config.yaml
num_hidden_layers: 8
hidden_size: 192
num_attention_heads: 6
num_key_value_heads: 6
head_dim: 32
intermediate_size: 768
vocab_size: 1024
hidden_act: "tanh_gelu"
norm: "layernorm"
norm_place: "pre"
norm_eps: 1e-06
positions: "learned"
qk_norm: false
attn_scale: 0.177
bias: "all"
tie_word_embeddings: true
parallel_block: false
init: "normal"
init_std_qkv: 0.0248
init_std_o: 0.00621
init_std_up: 0.0248
init_std_down: 0.00621
optimizer: "soap_variant"
learning_rate: 0.00596
lr_mult_o: 1.16
beta1: 0.95
beta2: 0.95
lr_head: 0.00546
max_grad_norm: 2.0
warmup_steps: 200
schedule: "wsd"
decay_fraction: 0.391
decay_shape: "linear"
final_lr_fraction: 0.05
batch_tokens: 32768
max_seq_len: 512
doc_mask: true
train_tokens: 234100000
max_steps: 7145
dataset: "wikipedia_en"
Each number is 128 + 24 x the weight over its row's rms, rounded and kept within 0 to 255. Layers, rows and columns count from 0. Numbers have three digits each. The size before them is the row's rms in percent of the matrix's.

# down: layer 5 MLP down (transposed), 768x192, rms 0.345, rows 426-461, columns 0-191
# up: layer 5 MLP up, 768x192, rms 0.333, rows 427-462, columns 0-191
down426 085:116103153150130114100166121116120137126132146124116126129161145116130124130147116140140098155137149141084131120096114146145130139086124088121110136163119070170127099117119169140130113135161097133104156129146149157117118128149089169163172111077160105158118134130125097188160103106080108105115095117078108130093153127117157115131084097142120147110104081141170125157143152144144119085133108192127115096101142113162084099150136109108113140180126065126174130101140153118143098144111142149112153104136131119143115118118159101158152129100156144116107136116141145134142110097131150115
up427 095:109138150132120122120086120160134141132131142154204149128102121066125104131156161119148145184132081154149108107137129179108104113148101115145130123166095126097085099124110134080108123107120146150151151142148134141152162103152120090115142116127151117135128120158162157129129121119125125092114133160121106135122122131146107142155094121145083133153129133096083152118155160127101139152147126120113103105113129129129115192130095112125144121124090110159103114153119106106159110156083162098180086129117121121110150098109120100160082138146120152116122129174140139152178143139134130193
down427 098:168121115154105131130141102145100195133176149161148138172158135070127091176134118095138122163120088124108140116149135147095125114142132126131089109156119099111111100146161161131137101125155122177131142179138082121168155106123142101131108155137122134139173121145139120116078120138140136165118094136098111070124123147148158157116124107101157154112123112146118127120122122102134170128132125103119126116119114147132107113121104133137174145130117154163143132129130095112130171143147140102143099119142100130129120144139134111144111192194142117134125179121152170105096178146100102100
up428 101:075097154116160155136153134139092159164150109123073085148150169131143111113155143099118155120140116127159068117161168145174142117142171132089094138143156125142126166170095136103088131149132153121163149166105120108124135119132130139120164084130112160101156155119090111105133117153101091155124104121168126141121136129095125122149119095137119120149115124118085149111136166103146127118099125204122131116120141120092129138143097139110132143109125135116096150159116074070116081153135158139105140124113125134150158151135133147143099178142126173100139133128151118115141130148123137125
down428 109:109094149114129070110126183116103097180098133115090131125100163137113152134140140124141156148130122108114161164132168154139126170130106139127113135118127119127113152191119154140093123108091147133143146146130074126101126146115145108170153084172104130133160107128141112132110090123146135147134073104156101126116128062111132061122125118134135103117108117143126110138144148115162140122122185124136152154067143088120134157141133106139094145107142154172101118132117127100160132158110139128153101133151088157135111123138111153148127154117093119135118141147103163123148067150139100117
up429 095:128153135127152101121138163088190142150121138097121100163104116116153129121151157111083192118131106166142092118132122121156109168126138127114110081153115098136137145114121106127125126113114204121120165115138130189134125136097137128165111127113149138120121138109104153099164130092120133174170071122125088143145151155141131121116133160141131101122114096107108160115138122137106098147137155122089103140154122115166120153165150138179124140134126137102104135151094139125146163121176148181114118113132118166132104125156086073144102111124137147125137120107133170179164121123134147137
down429 096:108104169138123140131112113133133125116146180081162133146118123130088130102099094148147147102119145152143121093155115120106080100095139097116119147138108154114118125146184154106138131164137103088089132154123159136124140119135138110148125106103111071119132105145121109138095130095131102149171070135107101114112125132107109153109105151128132168127157109146160153132147111154117145129122089135138173134109135207104135129122115141116104161176160134115177158103110153104081129146145115100130139132113129136121176154135130186123068112115104128109149106099115110127165166127134097108
up430 093:086093130117139135167124147110137131149099094120096127128135127149121108119162117099155172132129117127155115144141115134125119099172099128130127061129147102136130137115135159140118120117123101160133146136108117151141111126090132142138176169142147178124098103110132124124135139086119091163113117130174104080071175106121112136150101090151112107143161112125123114102136166169147116130100141110195110110139128130122113124173145125118120110121128134108167144120124155105122167143089098116173140110136092189127133137138126119182121155103176129129132189109142179125151118111157091142
down430 099:113192124132107168134126150123142179123181121112129089115129176129087119154113117145160112161115099134120131138145146149109095119117118140116101121098172156137120128145112107182145087088117093123127146133120145151095154139120135135142073142116137128138137142133100129125079111109119139140113125152131148134162081132137148147152143146109148140110149096121160103161114154151160126170168119156117084123090124145140111164141103166134124036127139155096105127066152137158104141112138096100157100137132155113158144138100182103115113141130092107120137136137146104144137142124132153122
up431 094:108103134167159131121133150139096126133112141093137132162157134075089139155129106152127132147116142075162113126128164095136106144169120087101110126175115113153140090123086133132164094184109132103108128125108135114128114115128129124126136157138105192142108147084118166097134085138083163113134097139159116105143119114128109137161180128142118147138144142138122119144145122113167124137131104138142089108126139121062119133096112119113104140136198144107119105111127112124105088127096101123110121140056132152175148139126103130127122164099158106146148150112169121131135107164119116165
down431 099:152090179176128151165100142138139097164122180156149133104132161110144141090138142127108115116154084151109128123125124121128134141097116139116162147108122156083099144126108151080115112144144111095122134134135113087135126101099119110159164129114105134110103116106130092147148170164153124138148109116107115132168099105116166120130144144148157149123107117082111102129149115150078119092104131126074124134121119129171109161150119118101183081129119124106128103118128117154116163144102111155130078114173116105119141101107091134189134127084149134126138076108142110121114119118094091094
up432 097:113102148175134100090140157149151137082150083119108114134138136168127132143118087127161116149155142151173132119124149129099134114105138138096114174118136157089136157161064134116111112140119096094136117153119145106130114144114139118150123141165164155112146131091123115126149099132145133113123131137112132134110134162146130146154161090142150175134138131077166090117136150114130129076052122135103104091121183140111145124125139088138139108166126086137099120179122122139118082140122092111118150094166128105126108085158148135133152168102121131115076151101096147125130116113139128151
down432 107:146166129113136122134105143122136088133104114129139147149160137107135140122149172087113139159112172110142147134141163108113141152133125149143155094110108148112120154113077154161134091142174132174168100157121096159118191140163161104130144138161132130140123087157103113116087079094143125092144099127111104091127126123097131105114124150105167116160150112112161147173121104105170158102116137135105129162139156112086120102089092133155128129121128114113142168087129149123137088105152095090142145094151126102122143158080126121131151110084127115141111138169095131145135146107152152145
up433 098:077119144125054103126123087123152120157148119156122119139143144096102145156118140148135134118148138079142122154131124081132154125101132146102153097129099100122142129150131134102113120146124119151140126147165128125108170081162138125106099100143168150124137137124056169156132097099131082084111153143141096109117143092141096123157170128134115190110085142150140105104113114136107118149121121123125158134136098154086122109153121155146149134137120125083135141116116134140133139156109175135181130130142117107120146146117121147122127096146122191161095118159115154119166178117124135075
down433 100:133138182167109066167135119113126120150113118130101147100134134137148194129168133074178131156161171116114128157141130172113142138125141198150117131095103092150136098153104137108138126108121117148142107113157115141135136139120171116132112109144098153160133101076156142144130129083149129128128130130153109112138141105106091123145144147130149078149122077158117120138148136120163123127099107118111129128123097138104163156159124135132136121182106127122128150158167155153120105137114076087131127119106156140121137165145119146079153131119140174114090101113123144123175131124175133139
up434 092:159142102139098101105160129140182107152135133118151102155129167160148148091127113133134117135133153106159112155175114101110134115082113141130144163157106109179113103145155131115097125056124162126089146090150123132122137099131186113118115094094124118108150144133121133122163111115112116121119150142126140105147129115090156149142114107160156100068148172166108140108132125150136129115142152100087128130124135159107106130102101137118091143115149140109122169137130126123144151126086138111132136150119118149164113091096145093139121170169145142140113124138118150087162160073194114101
down434 095:133130159125142088137115133153116105149112114161068163107119112148123157161154141095125104129085139129142085142152119130131173145152154130114141136084137094130125090135108129157084116137074123154153113173126143131117076167076132145133130135146104142095154127165137197140118129152160131145128149152167085105114116115142149179109154122142097101112147131145086113142111113113106131124154074164081094134108148131131121145133149093086152118153141131168139127132133118119135115144128128111138128096099169136132124079172123122135111144124125167132166115135117101165099107144100092100
up435 112:136130140093154130156187111137131144109140107122128145107140117124149096146182121161105169116123132130113147077125157118141130126180143102094121113129133110154095073148095146092174137129142129114116118140139110116106157112153121157144128135105175101111132126150111079110131124063182145147158149078133130135111136176139107136119055146120114147117085113125123121116117140134149094100115139158082151096145174139126137153111095130127131120137161115126094138147106123106073138128112132134093089114110134143091099149171106140142094109122104090121097099123152134119160118104139159146
down435 105:101101105096123134119158155116119123121090143145139119164118127157123149137144099163123122102126126141133126165125072140118150178160143165109100156120145078160144151127143139135160122113133145166101109125068152133120143096131127137156157163112118140140088086145101153127113082131139099171151125113109142141173155093146130102112134128120108103145139129106139134100124122106145144172052160108074110156131104118098124117132137146116158155163124104130144153147161147126094147164117118127113132172078158117128139100116145131073090120173144157162114139100135148118160090128120156149
up436 092:124139150094113122107143167088176111134136083082160087127156131127122097102093168155124148174165129110120103149106133088141143146143110136128130134132135094140151119146131117133126158103139142119119167133127097149156121108137136115092133182147130124121137100151100098117135114129106164140138110121100114129117090159125123107120138120134078113157106131120152134136127181110102123149145180127113167167154117151127133089128091168083158145145123166119114074129149119131135139100132153154128118141159113159137080117138097093116057134081094118142090100133126123108124146158144193138
down436 102:102082119081138126133163092169156150132128152153108135127143085111140109158123133161154130158143119077120114096192155107100126116136129138091185110161144146115120144121114107139153118132096140144142117156136107141103142137143135120163120074142130131133121113166150119095159102154134139132139104119117135152099046158136114100138114159118143130123177129075158177119157167151121147127108099131127136088133157162135122102178154098116148148131143126161104089105139119128150102100169087123134125133140105145082132120101133109129128137102124145150120175152186130138123135123147126103
up437 100:121179150136149149100128119100106162143119115121074120120102158082155132121129149127090141136149128119174093130113130134100110102127090148118095130107104135156117096109146104135140172080146119151183134115117106129154127126143129120177128109150129146105120092159138147118112121110128141136149139098107112116167067159152135125095084130160132136110174135092146150094142088130144111102129125150120123109146105152114123116091178101163117081130141145169128123096168087158127116112136125134129104169094131165148095118138128148107107093162130125105186172139099140099154144084132128115
down437 111:099146142122154168110092136147141125098138177145100152119108143153138115099099131188100103122140143126119123147134110095124133168141096150182112133104135117131122160137156131129107161089129114104134107123154146122127092133097104114117131136140127163122108099142127100125138120173100168158112135146145099155129123194129143146107149133121124130107106168123151131117141094113138142074155178138085164183175143105143159118114151176141143120122086123110090143175108137143116150152142091118156169108127094132141109105167166142116095108156092134121102112112124143148100115184155133125
up438 129:166140120136113140117192140086169117164087125152102201122144111081114120114096130146135135105111161132092106085141172108132106147126106148124126172115151130118087152147127183124084117126083172099120079126128152102136128122129108159127111133100100131167067099095170147115133131142122131131108141101138132126108155109127140120138087125128132089150122142112101090181152111166131112125104100120113127111124121154167101136127132162168124134117130138086147110137145106164127135111125183120115115128167157109117106163112129152146124119092108108135116102114132098139089152111123104136
down438 111:169140132148140103163118127145134135104145097170127152132097099155128110148122108115123109150143066122191099156135126128154137144118101145092137169140127097126101148101116096122126151111127079166114147144091100078138124123109128141094126142121136127104115133113098135101135087107126134176106151119104132164122137149115098130176126142135111134118115133126114179150106125119136105112145136133156151124104115142150142121136154160119143143114159161113144123095122109107103097154129106110114108115114136171142108027163107100170146141122138218147134087153150149120108121151150103128
up439 097:128124123105104106112136113132090163131084118104101155096121145086146149127094082102106117133136148051175145096128114129143111109123104131168124165120120130168140100151108105105128139123160120136166142139140131101138162147131121156119119143123093083149130113145130130142115132118111139153160110138094101194169177111126098143110117132149137127111141089116124146154113162119169106119074132154136132143125182150148114109112121117117124140165117124101143122154162110107148141120079126139126127111117112138107122086118115089108098109092097110083079150170135157151107127127155161065
down439 102:110106126129133147173095146133134096154137103114099133084130103098132104146157155126138133143150143149094145074132143138084112124082120123107089126150118094157132112153148090094174139148105111182168158116126105122149082093119119152120125094142131129155143155107150153109137123137142162144116141143126147103153104124154131101141136127172114149133127127139086093134096177137130158164124102115135123147078151104134078152117104125056145102125125164163136140061107120163120163149108177123136143144146142157116154111135111098110111136128152087096143105136127131140144124179132125148
up440 096:130115125183166105158117160124120139169124097113128102136123133139121145151099114151157113126112114124144102097160078134098121126119130180130106152113149111166113110136122097129117092106119119144125130100123080167134131118112108159138126140138173101155098149152102069111123127125164149157125094128100135146091120202147118144135135139121155148158105125123123085152146174150130144141084108165143156111167126112125108111140136155087151094133111097176147101071136142108116122085148106134174115105139133097122165138157171113151118104149124136162131088115152137118154110163091117112
down440 098:104167165114136118112070088184169152124110115121123148095088134126111103120135112121175146134099171129148134109100101122130150171100125121109119092124088135164103108120108128145139125139132145143172096122138173137108114114121103122140117148106119117123204097154113086090122138128113095124127141148151089138111152134057174157098173114155126126106120106125110113135150157115124114170111119170110128137103157104128113152163151101155120128144143162150126096180128144129123133158092103131124094150115114149129141170148137091109128126143111112128110183151163128113105161117143119126
up441 105:088123141147096094104136119156133134158129087095108132147115119122139106155135145172126134170146079110122118106119176141152156127121137149128110120116129120142105097176116120114157158110186133107157126120117118197119110150172093136131101163139142120108138112127110101127135139115139146115117151109112099130130118097138092141149181101116113141156113109179126118110106106115144100178118164120155150123151124097154162156119128101095072132151154119157125117113148134142162129131159134118137163150154116132096138113088169105168106074108083136158123116099121135113097163176106090158
down441 098:086076116106131085070163139115176116098120118126142131134091112135127145128123095133145147132132167123120148146094103151116157133114124136169145147099136149107156179130126162158094147128132151124158108141078107134136091101106085088137166117179149144140150123134099142156143182112139121156139098141123189126126126114149119144150132137128120122137144138098119123117133134168113159098154133131161154126131171135125166156119101144118145121181105115122123139158138068137118112141129111069137136135112148155154178120084176086117131125139156124082129137132110115123098131176158131132
up442 104:124116170125152125079070157084119093138120105110152147095139129152168182176117144132068114150119094133185152102132092148169130120109115140106123161135159132117118118136112105110185166164153125121114094076069114154142102137098101105128120159111136129124152137140118178129105102145172120097148132132161084109120103114136111100122149139119077164117126108117123095133133122096140132152125127127095097157081140117156125115117121128101131127130152118103174171162107118127124161154120138108119137108164107106125133101141093116136140141140142123113107162102131111107112131148131099113
down442 103:132166143157152119113120143140103116110129107106125130140119088129114094122131142122107099125149161122123128125130104117115073157152138158173097108103140147105130137125142118118145122161125088141139107141132075125139133079162200129115100155129103141189148110123091166140095094148152126131166141130127137118117082131135106122095117099124107095131083146147131152096154145108142179159157123150137103165128193155141165150132118083147145095155104098139115161153139145119133151139091125117100127164140098124157144073135099133130170147186132164152129138106143098134142147106120127150
up443 099:139123134119126108159115131108117117119098161135088120118107132116127109104097158084162137138155130097162143123152098119127125120114090129147142147160156112113183129124117111092139138122124136096106140138149095147146096126099109112096099126155184127102112156132103100135130108138148117106116142155118119141084111134117139108124100176150095188080142186137141080144114123136137130131196094203114091158115130132145101132102134094110162156147088129105066129127094145140129126165098123122162156105098154130109152154117133142164135147128094129122155154148121141121118097101140171123
down443 107:102129146138126102107145144108102153135124126113097102120121150114078142106149146137108100148144119095110114098112134135082152147053136150169141119170142135101118111163150162122140160133146162089129147168156159187188111105127103130120129121176122137147114103120118104126188101091135132137120124110167141140136077151132167166160101111126112124115130133155119128123110137131149142157128137140097150152121130132181154096162121104124159168124134136138114109144099160162092127097152133153102120146188160147083101116121115129102123130108123139125130117065139152140124109162104098118
up444 104:152113128144117155144128144092095157112119125165147096104119124111111080109129104108133129150130188130139139141126108104106123153122146128125142113102116188123101132148131154134106134088114077110137176149128126143134133114165111093142132126094156118066148129105157100120106112099170074123125140163131149101158099129164156166143159108138123139112124063105087146116127085111176133110109142112155137139132090097117112122118110097116099137100115140099157166136150124124118118117147117133127078116114061190128132138139108141125130167127145114117123117197135112093150146153121112119
down444 101:074127144154131103115109162101096120099099168127137157106134114108177133098149147159133145088116128133159100072139113116144121189129103114132107128093154113152158129055101123147152106081134135115147120090140138155171110157141147066128095108110112156156164077120168142111124087128152120120159097141173104115136103124125111097117134099098151106106140133115136093128132145140135142162111124161103147142128126106124135102122131122119123113127111115144122131150149141129132140122140137114126120118154134163120109192149188140142095133104141139127119091176158163112149119164139171125
up445 103:128205096183132140122103156112159170117122160101121120115134109150092175075135140131091099149147105133166135110143108090096135106132115149128161140093164141125129100148111140126079123119116155150143156118100118150122138126127129148113105144160133145142151152098137113130126127111128145113185111162101114112139146090174088134152132168103108123119132093160168157151104142141143116156108158100118149142134088126102150121108112122123104095158141107137144087124145110159126117112129136110145160151143153102136099129127072179151083163125105117154128177088124154129085138153132119111
down445 094:106097120131147119156146155082111126102091112123122126123113120144131121182101136117120132072138151114087125124091123126121099109098172135144126125142109144093160156088146087112151153097182137117126118108113131087156139102155106120140067096128151123131165143127115123133110123187133103113155154094141109071127093131128129126118136146125179149114145095137120135115148132115138144109117106118132130114107141137119155111141114117149171130050166161152059165167112142149153121164132139171136121128134140136114123170114122101124117098109166119078129099093099104089132147131129141140
up446 087:100138124122151162100145129136148136115130123161116107134129155135172151132138118117070107124114115092159109115122110152112115180170156144131098159075159142075117124126128123102124080145123119135128076184124090102101108123104164100131102125117100138147120138182136114130102122148117137137118133089161134093129129104136109144117163140106140176104110101113130166147101090142122134124136179126141115141110140143108142137152142065132084144099114116125077118152145083103127164141101107132153125161131120122126108134107164113177159111130147128072177143144110130093130128116134078104
down446 091:152156102126114108153180120136103135121143145081151137126110097108164083154153131117134129145097128105080106137125132143124107145104091152128129093135107092099113145127139138120132154151147070158207130133109142113119118108111135131127126094157153091116170136102150143096156155065146157109141097121158063143102152165130113140126125153135075145142136160122150094111150102110151139164129150108146118106133130121151149119140133106115164124116112159107169127119112122160119119156103136166105116119147140133154083146084099132126135122131127165100104104138139096165126063101137144157
up447 101:130161142100091099128117171121161163130137156093116138130096125135125133176117134123120087132130165124153087122092126122136151110122120110140110121166107135130127082091119124151126121147137130158138137136131147104142106104090124136142103152121133143118147100139141130140139141102165126108082124133125122155169157075125144117128171110085196187111106101058189111135177122093148126167140147150145122063134108117139100117132116150096085134155115120169112118126112134120165117153128166126110119125119108101088155112130121149182128121137134127145102118122170158103141119101095096133
down447 104:133102137140128096113154104103131119168141133141115110123151084144128126133077105134121100126129120086158156133139197075121109117141135117128123131169139140094105093115145119134087147102119061123094105102114125112144126121139148109135160183150119153132145135103125120094154159142133128144145161144152102119075138166131102153164088139085136103145087158143117146157148129155145100097133067134125147120107107152128149151127140129077191151125124138101152139148155165120120151101091118155085135106067131111127144077136107100126106095141115108119129117128141119145152127150127103114
up448 098:174152117059089149123114107151156135103149137142110104140084128059132133108136142126132072125089159113128147154154157080138121123089146127095129119142134112160125121109134095078153111131125100155150127133110136148127125091106160129093127159150110110113146201146080105149153098108103117119138119113130175102106155110098113129101129119150111138126141140125123130095145203120130118135120126154124089138109124131160106132154114097124096130153136127155125110086125109122143112167144111167135143129132108137158102131104169124092136131130136175122134098126080157171124141083137123105
down448 099:126154136156111132124123146130139115138133127130184083142125127131111125094149121124141145075173095172148145156128126132070075144158129148135105156122128116102161170135126092137130109103117146121118154120113103089161146143107121144135126123145141153132151115110163141108143083133127161149164197138093135150126121133151157178165052107125135096112130116141070112118099137143104132094151152114144121134134132109163118186133147137187100086129168120135138159134172108130131148103100131106134108096127142114137130167145127113124104131130100148132157073134151129148114149097155122143
up449 099:137158134167147115154145106086111116124141137153118092146108126136146146127152133170133173127151097087120119134167143134178106098120145202126148130171145107111150127130076129116102141133131117161095124155148131116194136114143169129087131106152131124122143120138155098090125153166153129122174136122135111156119115113132171135135136147147118112149124146150170101101148116114137134112150141130145095095123122099072117118060121107113174127137143117124112151129123145105105064097100098157149096162094120145101089116167149141110103142133111139108128161091119132115137124117160122174
down449 111:153153138099126154115121167126089102160111129147101109118141156136147149147114175149162130092138077124124168151095155105124140168102159112111147132144160174108132109104106139128153093138157139085150105108110160137126163140125112125152135122098125161146127128086121088147108141119167080127114067156101128115126143122134147164114122131085111165148156170174112115146127114164103074137093157124127099134118162114085121130152111127097138133158162125122108149140118137138097121105162127085100171134138141140140171113122127114158123092125122115134145129133137116138082193144141085106
up450 102:096114146118101169126137157117149079124132116113115082117156147134154172149138065110096105119107094090131145112134126122146105153121142135148126104135075102145112127108133141179113154090127084105136122134153138131139141111154108137140089102169168136103122127133125109115132164135097128096096118097118078143114124151147158112109159149117153150092107111117121130154086141144133086196146087178131150146146106116104132133122156131150124137163094146135119141147169076120119126100139100148096116104085093161128115114122095112132159128134139154147143184098122135130122166129161093143
down450 098:112111125145127162141135098092119175134138158151116126132150156134179165111090141129137152141145110148081119153156140120153121178147169091128109116110156122162143116136106167156108152145140118101127124149103101074129132104128111138118099116120146129106103139133117167133119156159141127155151076135161080147127117131166087149086105137137143114090195169087139129112124086121151125109108144152114123134115128132091164156107130136097144136139095112131114116147114142116165142145097154109142133149100122113150128131168117102151122120165098091134053186167134115145117098109122140106
up451 103:127127200136169112128085115124084103136161124122157142085144096125139117158118127134118124137106156133142092136108081152122122122110127107125153142116128167149138170079152091158167171172146084140147136139142146163122100139108120156113144126155161098131106111149148153141149107142158106071162139155091169143109134110145119110168157161129116128104083111121112072108112153130116139109125137154120156136137118118157132140086110113077106137139132140159157166120145127150127118133157087167174166119107092142112139117123109137119142128159130144149107122120066123151123108119138095152
down451 092:161118135116128110133140123167136147160115160153102133126111134115092084151133078150094129082126167079099143132129140120144106151147140128106119152110149157130120151147170126122136153147143133103121114142149113140164111101124139144177095127172129100135145148139137109123099118148106099013097094144103162142153103107174150126139145120134166143168120110129110134090102116126134114113067087127092091074141116141135158113139147138142174114121122091148076142135139147117090084114118166134128145147130134136133128133122120106112134139130126130153132173104147146109172120106122143130
up452 111:115156129133150149125176167156112133114146125107128103122121161173121089132072132082088152135138145129118135134145116100134158182095105115137116100143153151145121103111175116135150077116118090138153146118105117123147118162093089148124092159132169139145185146092083165088172129159098142124125108141081105119129182081117155147168113122133115132110156126141121111117105121101154154090117165149100143124127120121118134165138140126125131110125127158114119142124161150097076146116105161120149127143131114135115117145097079089120137128128157138093099125150125119132128157088149118172
down452 097:117157144114121156115161134131160125128115141127111095166094133149118130125115133142128167154130138172087111122117166144151118114111149112147110093152113116164164159162068137143151116174126150104122135146130133167119166133132163101152094138111155102125153134141110152114114133148108136097123124131136105140122132115134103133104100131102146110188175115139066113138117148151119126138076144139110138130110123134120139163128084085125140126162137119139099094113142146160157141147102142132134105119152121106127194201106118082120114205130113074087111142102104102135128123138109165146
up453 123:142119120120173144102131145145123137122141113114128111173081158166128077121137087133119136174105122074099168120134108173111126113132126125139117137121127139144120084129110137134118131128119074151138135193117139113179138153136136158103103105135132116128134137141153152122097123154151119156162132110142143116152156108125151131136125113106102115105134155101148188130135123137142133067182169105082098116147130111138122102079128148132139102177154118150066141125113153127093136109126164098100138076134124142080126123125139138145106111152123175095113116185124143119173115116124094132
down453 114:120125124152130086092153132142105136149148167101093092154122146143120101104127119128124132077155141130130144129122116163154118123096137139121115169137106122115121116127123173148120104118132116091102123122102111128155166130118131150182126112133111092090172131117075118145136148125156151193141123133133109168119116119120147116191122174111117144160127137112114103154149195148104150148105139098165117103083144121103133117116103143100135103201129108126126115150144095118128094139139175117149153138088102118119121137152104100078098092173144135128122085144073100146144124124131104140
up454 099:115118113108105093117143119123144109139106165102112127161167124107109126122107134171116117136073154155148164156125143174158142121113110111130079165130150145134135131112171106144125139152168105135106126096140160124112096140118066142121163130140119119127126145189062100093141129144135098134137156128140084106110136105111112133090122135145156152119112200139098151104117110145136104147150182146103123142139112161104101101135114133112100164123139098143127104132115135081098125118135135110125115101123114173122164118155147097149166125115154128096135114179060152139096138123114107150
down454 098:129144124131086130092152128137097169129092106151140128075155152188106133124142139114112152107092099134131131093155120137105126065124124100126112131118115166119094069126127148085090155133126114097126095125134125169111134151124161125094141111149091135088128096180103124113110113138102101130148137161141131148082098136111153144152132109135103098145100133139078160111126128109130093120080159135140117149102124138152174125129126125107113078091131130106121127163122140154168133180109131112124128127136111146142143201154096114117095141104093105148132106150123147157164150149154108139
up455 098:146132149136126128159123119128144130149179156092115121106145138159125177119123150147087124140112144157149110123152154155150135131165086099091122086105125149117149156127120121122144092115171111112160133136135098091143164099171130096125149119096197113148109140145093110137137125125158105170131159173142155122157159114117117117148112095135139114144113101157102101094114137129160129134082149122112103095118136135111149135147138094095145127115121173074101161124071139150127173148137154145142095062114121098102107155135179134119120162117131145142144090122127138177144138139148122101
down455 102:139147109079130135129116123135131083151119157093182104137170136127150100102085117136144099134116118118059155155127159148130146133112167104135153147145118094142115104104160129140123129117146105154141119117188104109078130140094103141136152089169155140169153158107163128105113148129152117134144130148136142134126152150098131094126107127127106168167095102133146116070165134091110170096104157119138140138149122156122155134105149085164120137157129111124118120131127169113090064151125118117125166134081161116123132159123118173116143088123151113146120119160142120156110120096140152150
up456 098:107128150169132126154117132120148116111153119136134074097117120151127093148143104143112133140125136125103103077145128127142124106112130186119097140126109112129095145115147128117093097117122092156106145139188132146092095158100084104081142115142102116125146153120128106163108135170102131133086167143118167115125121100094139133120150132142099121145148131129143111103105154121186087150135102158075155073132167135164150156160167141129162101100148111142068127176089110140118114145117124134122147142098159130114104105145104101106076107141167157143130152140133138161125145151146149136
down456 101:117165164104151124172122094118118125177145095155129142114139115109136119078139157095116113145140122160109114121110129157112155127144120143113115129105136164089134119122115140153104140116121146127150129139167130159097144154091160110111172156121137086095138150085150112106166147127152133147091093073124121112114136117119045134133127078136133118145148137150151122141134120146112146113107115121116152135112089116070106136151150127142124122159125164099179110130121157150193157133105109128107119137148107104143134127167144126165118137137128094130129134148142233113112152127124149112
up457 099:142155150143112114089127119139131132151132167120128108140121121129213120120143117120097134124119149093096128131122145129165128150146130129110128138134114080141050061117132187126102141123117154157074148090103142126153137116118130153165108154133135139151102131155108110138113123088123080154172110133156107134192152120119107140121149128139176120099107130084121096117086149109130126141194080115120148153123156152126135119138096152107123131150156146123168132124108079122121116135138150131091103155078102131149123111116123111134094160120111143154120113094132112093119135119142140093
down457 112:153134107129153134145128120127136118114144157111107178128101163170115137122115121170159108080121109138129115106094130143187159133113168119112138136116125131115158148144069172128138121086134089140159120125173149127101137107106124124115123144148098140139140180117174163157151164097089150127132126102176097174127136120140146123153112071146104119153142118130105089155125114110162099095109169115118143166129131098142127213159112078117104148128106136158137132119152137142126130127145159120088100130141112138128130083128097141177139145122140120141136128186135102147151136136118127132
up458 091:160116110165118098151102145091132156117083106190100142145157127128099136128131134146165119084141109174124135098115153148133145149137136159125126179097129109166111102108114169102106169115119171097128089135139138087122163113111122088106108142114131134149133178122113150096148120147082111149076130127129122098130142133124122146154112136116138091158127114110116146105149112153144117129158143108150130127144108147157124136121074106141113093139112174126127099113169159151165137116125096124127167089190176127109111139127134201125119117146126143108142143126141089115098158110117123170
down458 081:131146124132122106130113167149104152147152142136121139151113130093117153116127139179108128120134084115096153123135111135121126183141057076092115110127105117138096110101108161163101134129118154102098075160123105093107117106112128186146122141126141100089149133160125125108111104128167115088124130133111166127151136089124111154128148144111127084109141100105112132113102132105193153118159097149106136105139120133098098149131132158095173112119074103120144143102170148132124094089134154100117117123157158092114090140113148141123094171152085147148108129156170144118124109135109123146
up459 094:130080123126076104133098115147119094142104108154179088117103149115131148128155146125149142161111129119116136133128119156136148084114171096112105125095146121134160135146146105160131148104131109179137133117095140139075103161092119107109121159101125136130146166140114128107155089120108155113113108150138139110090110097133153134138111131128117127078135100155118130148168111163171127130096090098114156078136091141163089150149131151156085137103155144129120112104138126163142130126109113141113121108159143148165099145089128138175132145184112154118117120117110172154175186116087131139
down459 094:102124122115130140164086150121124113126141172143106094099152127145138137145113161145143138113130123163120144131125132122138126095101152146127178096138127115120112095144150141156118117137141160121156138061131137138142143143136103116151139135113157114129125114143124082137106118124139103137138127094176132157127116096154108111131148182056103161105131117139152092121117172076121179116143181156146125135131142126128108135136147090150118093135089107120087105107109132081099145097158150137149104108098093124111139123131133125097130052109137145189095084162122097157118081121103112117
up460 092:102136121075099132096151100157120079124105121110138119152166122135123131140138133166122096122139164097130100154177134137124115070096098128150134131156137119099091140149114135142120121129181150106103089135109110117104137106149134136108107149102102099134153124133166129138117174090136107113056122121109149128128157146140121150073126151173122146084125140127105137176094141162139106126113120116140124107079163123122131163168080168134145143091097141135136131129081109141147099135162108097125097094131130149145077128120116168125163090167143152116106097112123139137108116122102148131
down460 084:114125133181132124131116130161161158091138170148116131135137117145137137146109133133158127144153108161175149068114121156139137137099113095175098146140128096127098154113123149131145153115161098114153122109113140079137144111132108174120156135108144110122156131119125149128151141132126153143118124135138103194141146148127152074119159133140120143104134154133122128119146140128112119129137149162105113143120149136171142096171107171119106104138102125146132121064144166138102158159135120143125098136114083137131117094124120113223106178162135149111140063104140125118184119143145117090
up461 105:105139154124155155125152114146120098128128136167111156109121103099109136124155118090106109141156134103095162151125126158176210140126116101138165138125132180094133109164139120154157109165148176145118094133133124119165156145088121174150137109130180102122166113124093153134118133120128168123113081120125160108141108140072082133136125124161159116106133117139143077128170109120131108153125138135124155127130115117134137101092172122092133119149203131130103128132137149111123142132104119101142133098120126166135153153112138099133104137167091164109108117083124109104081138129108128127
down461 111:106155199136150116086121105140150140127166101113113098130160127127148088129138181109130105158139125153092124112106142130122120156161171127128155112183149146139131139138145143159125090152120097176150120154162144106119124120123143148131120120120174110141125105111138096108095100134115099123100136155118111157121126134127139131106095082161172121133112146150105167108166123109120163157082138184102107083099125156155135126070099149127171125113128117123128134110157136116097102123124140125184134154118125148164086112149096140133133124117191130182145153146158108116127131111137153125
up462 099:103100141179094173085142150106106115145184159114079148119126102115168149161135116157106092103127098135144138128092103146169129114145160136107119128108151129121126106086086098095142085172130136098114179132082102162134160136137103077114111150156141159112138105076132106131121134112156120092133165125147178084124105149130162099093119120094128104134155128099134133127150142114137154108083109152119127116117128137121139149126129167145097134093091139124120130141115109101144144129150146179118072111150124154110117107160153128152138169146128157136127142128122115114131166114156149137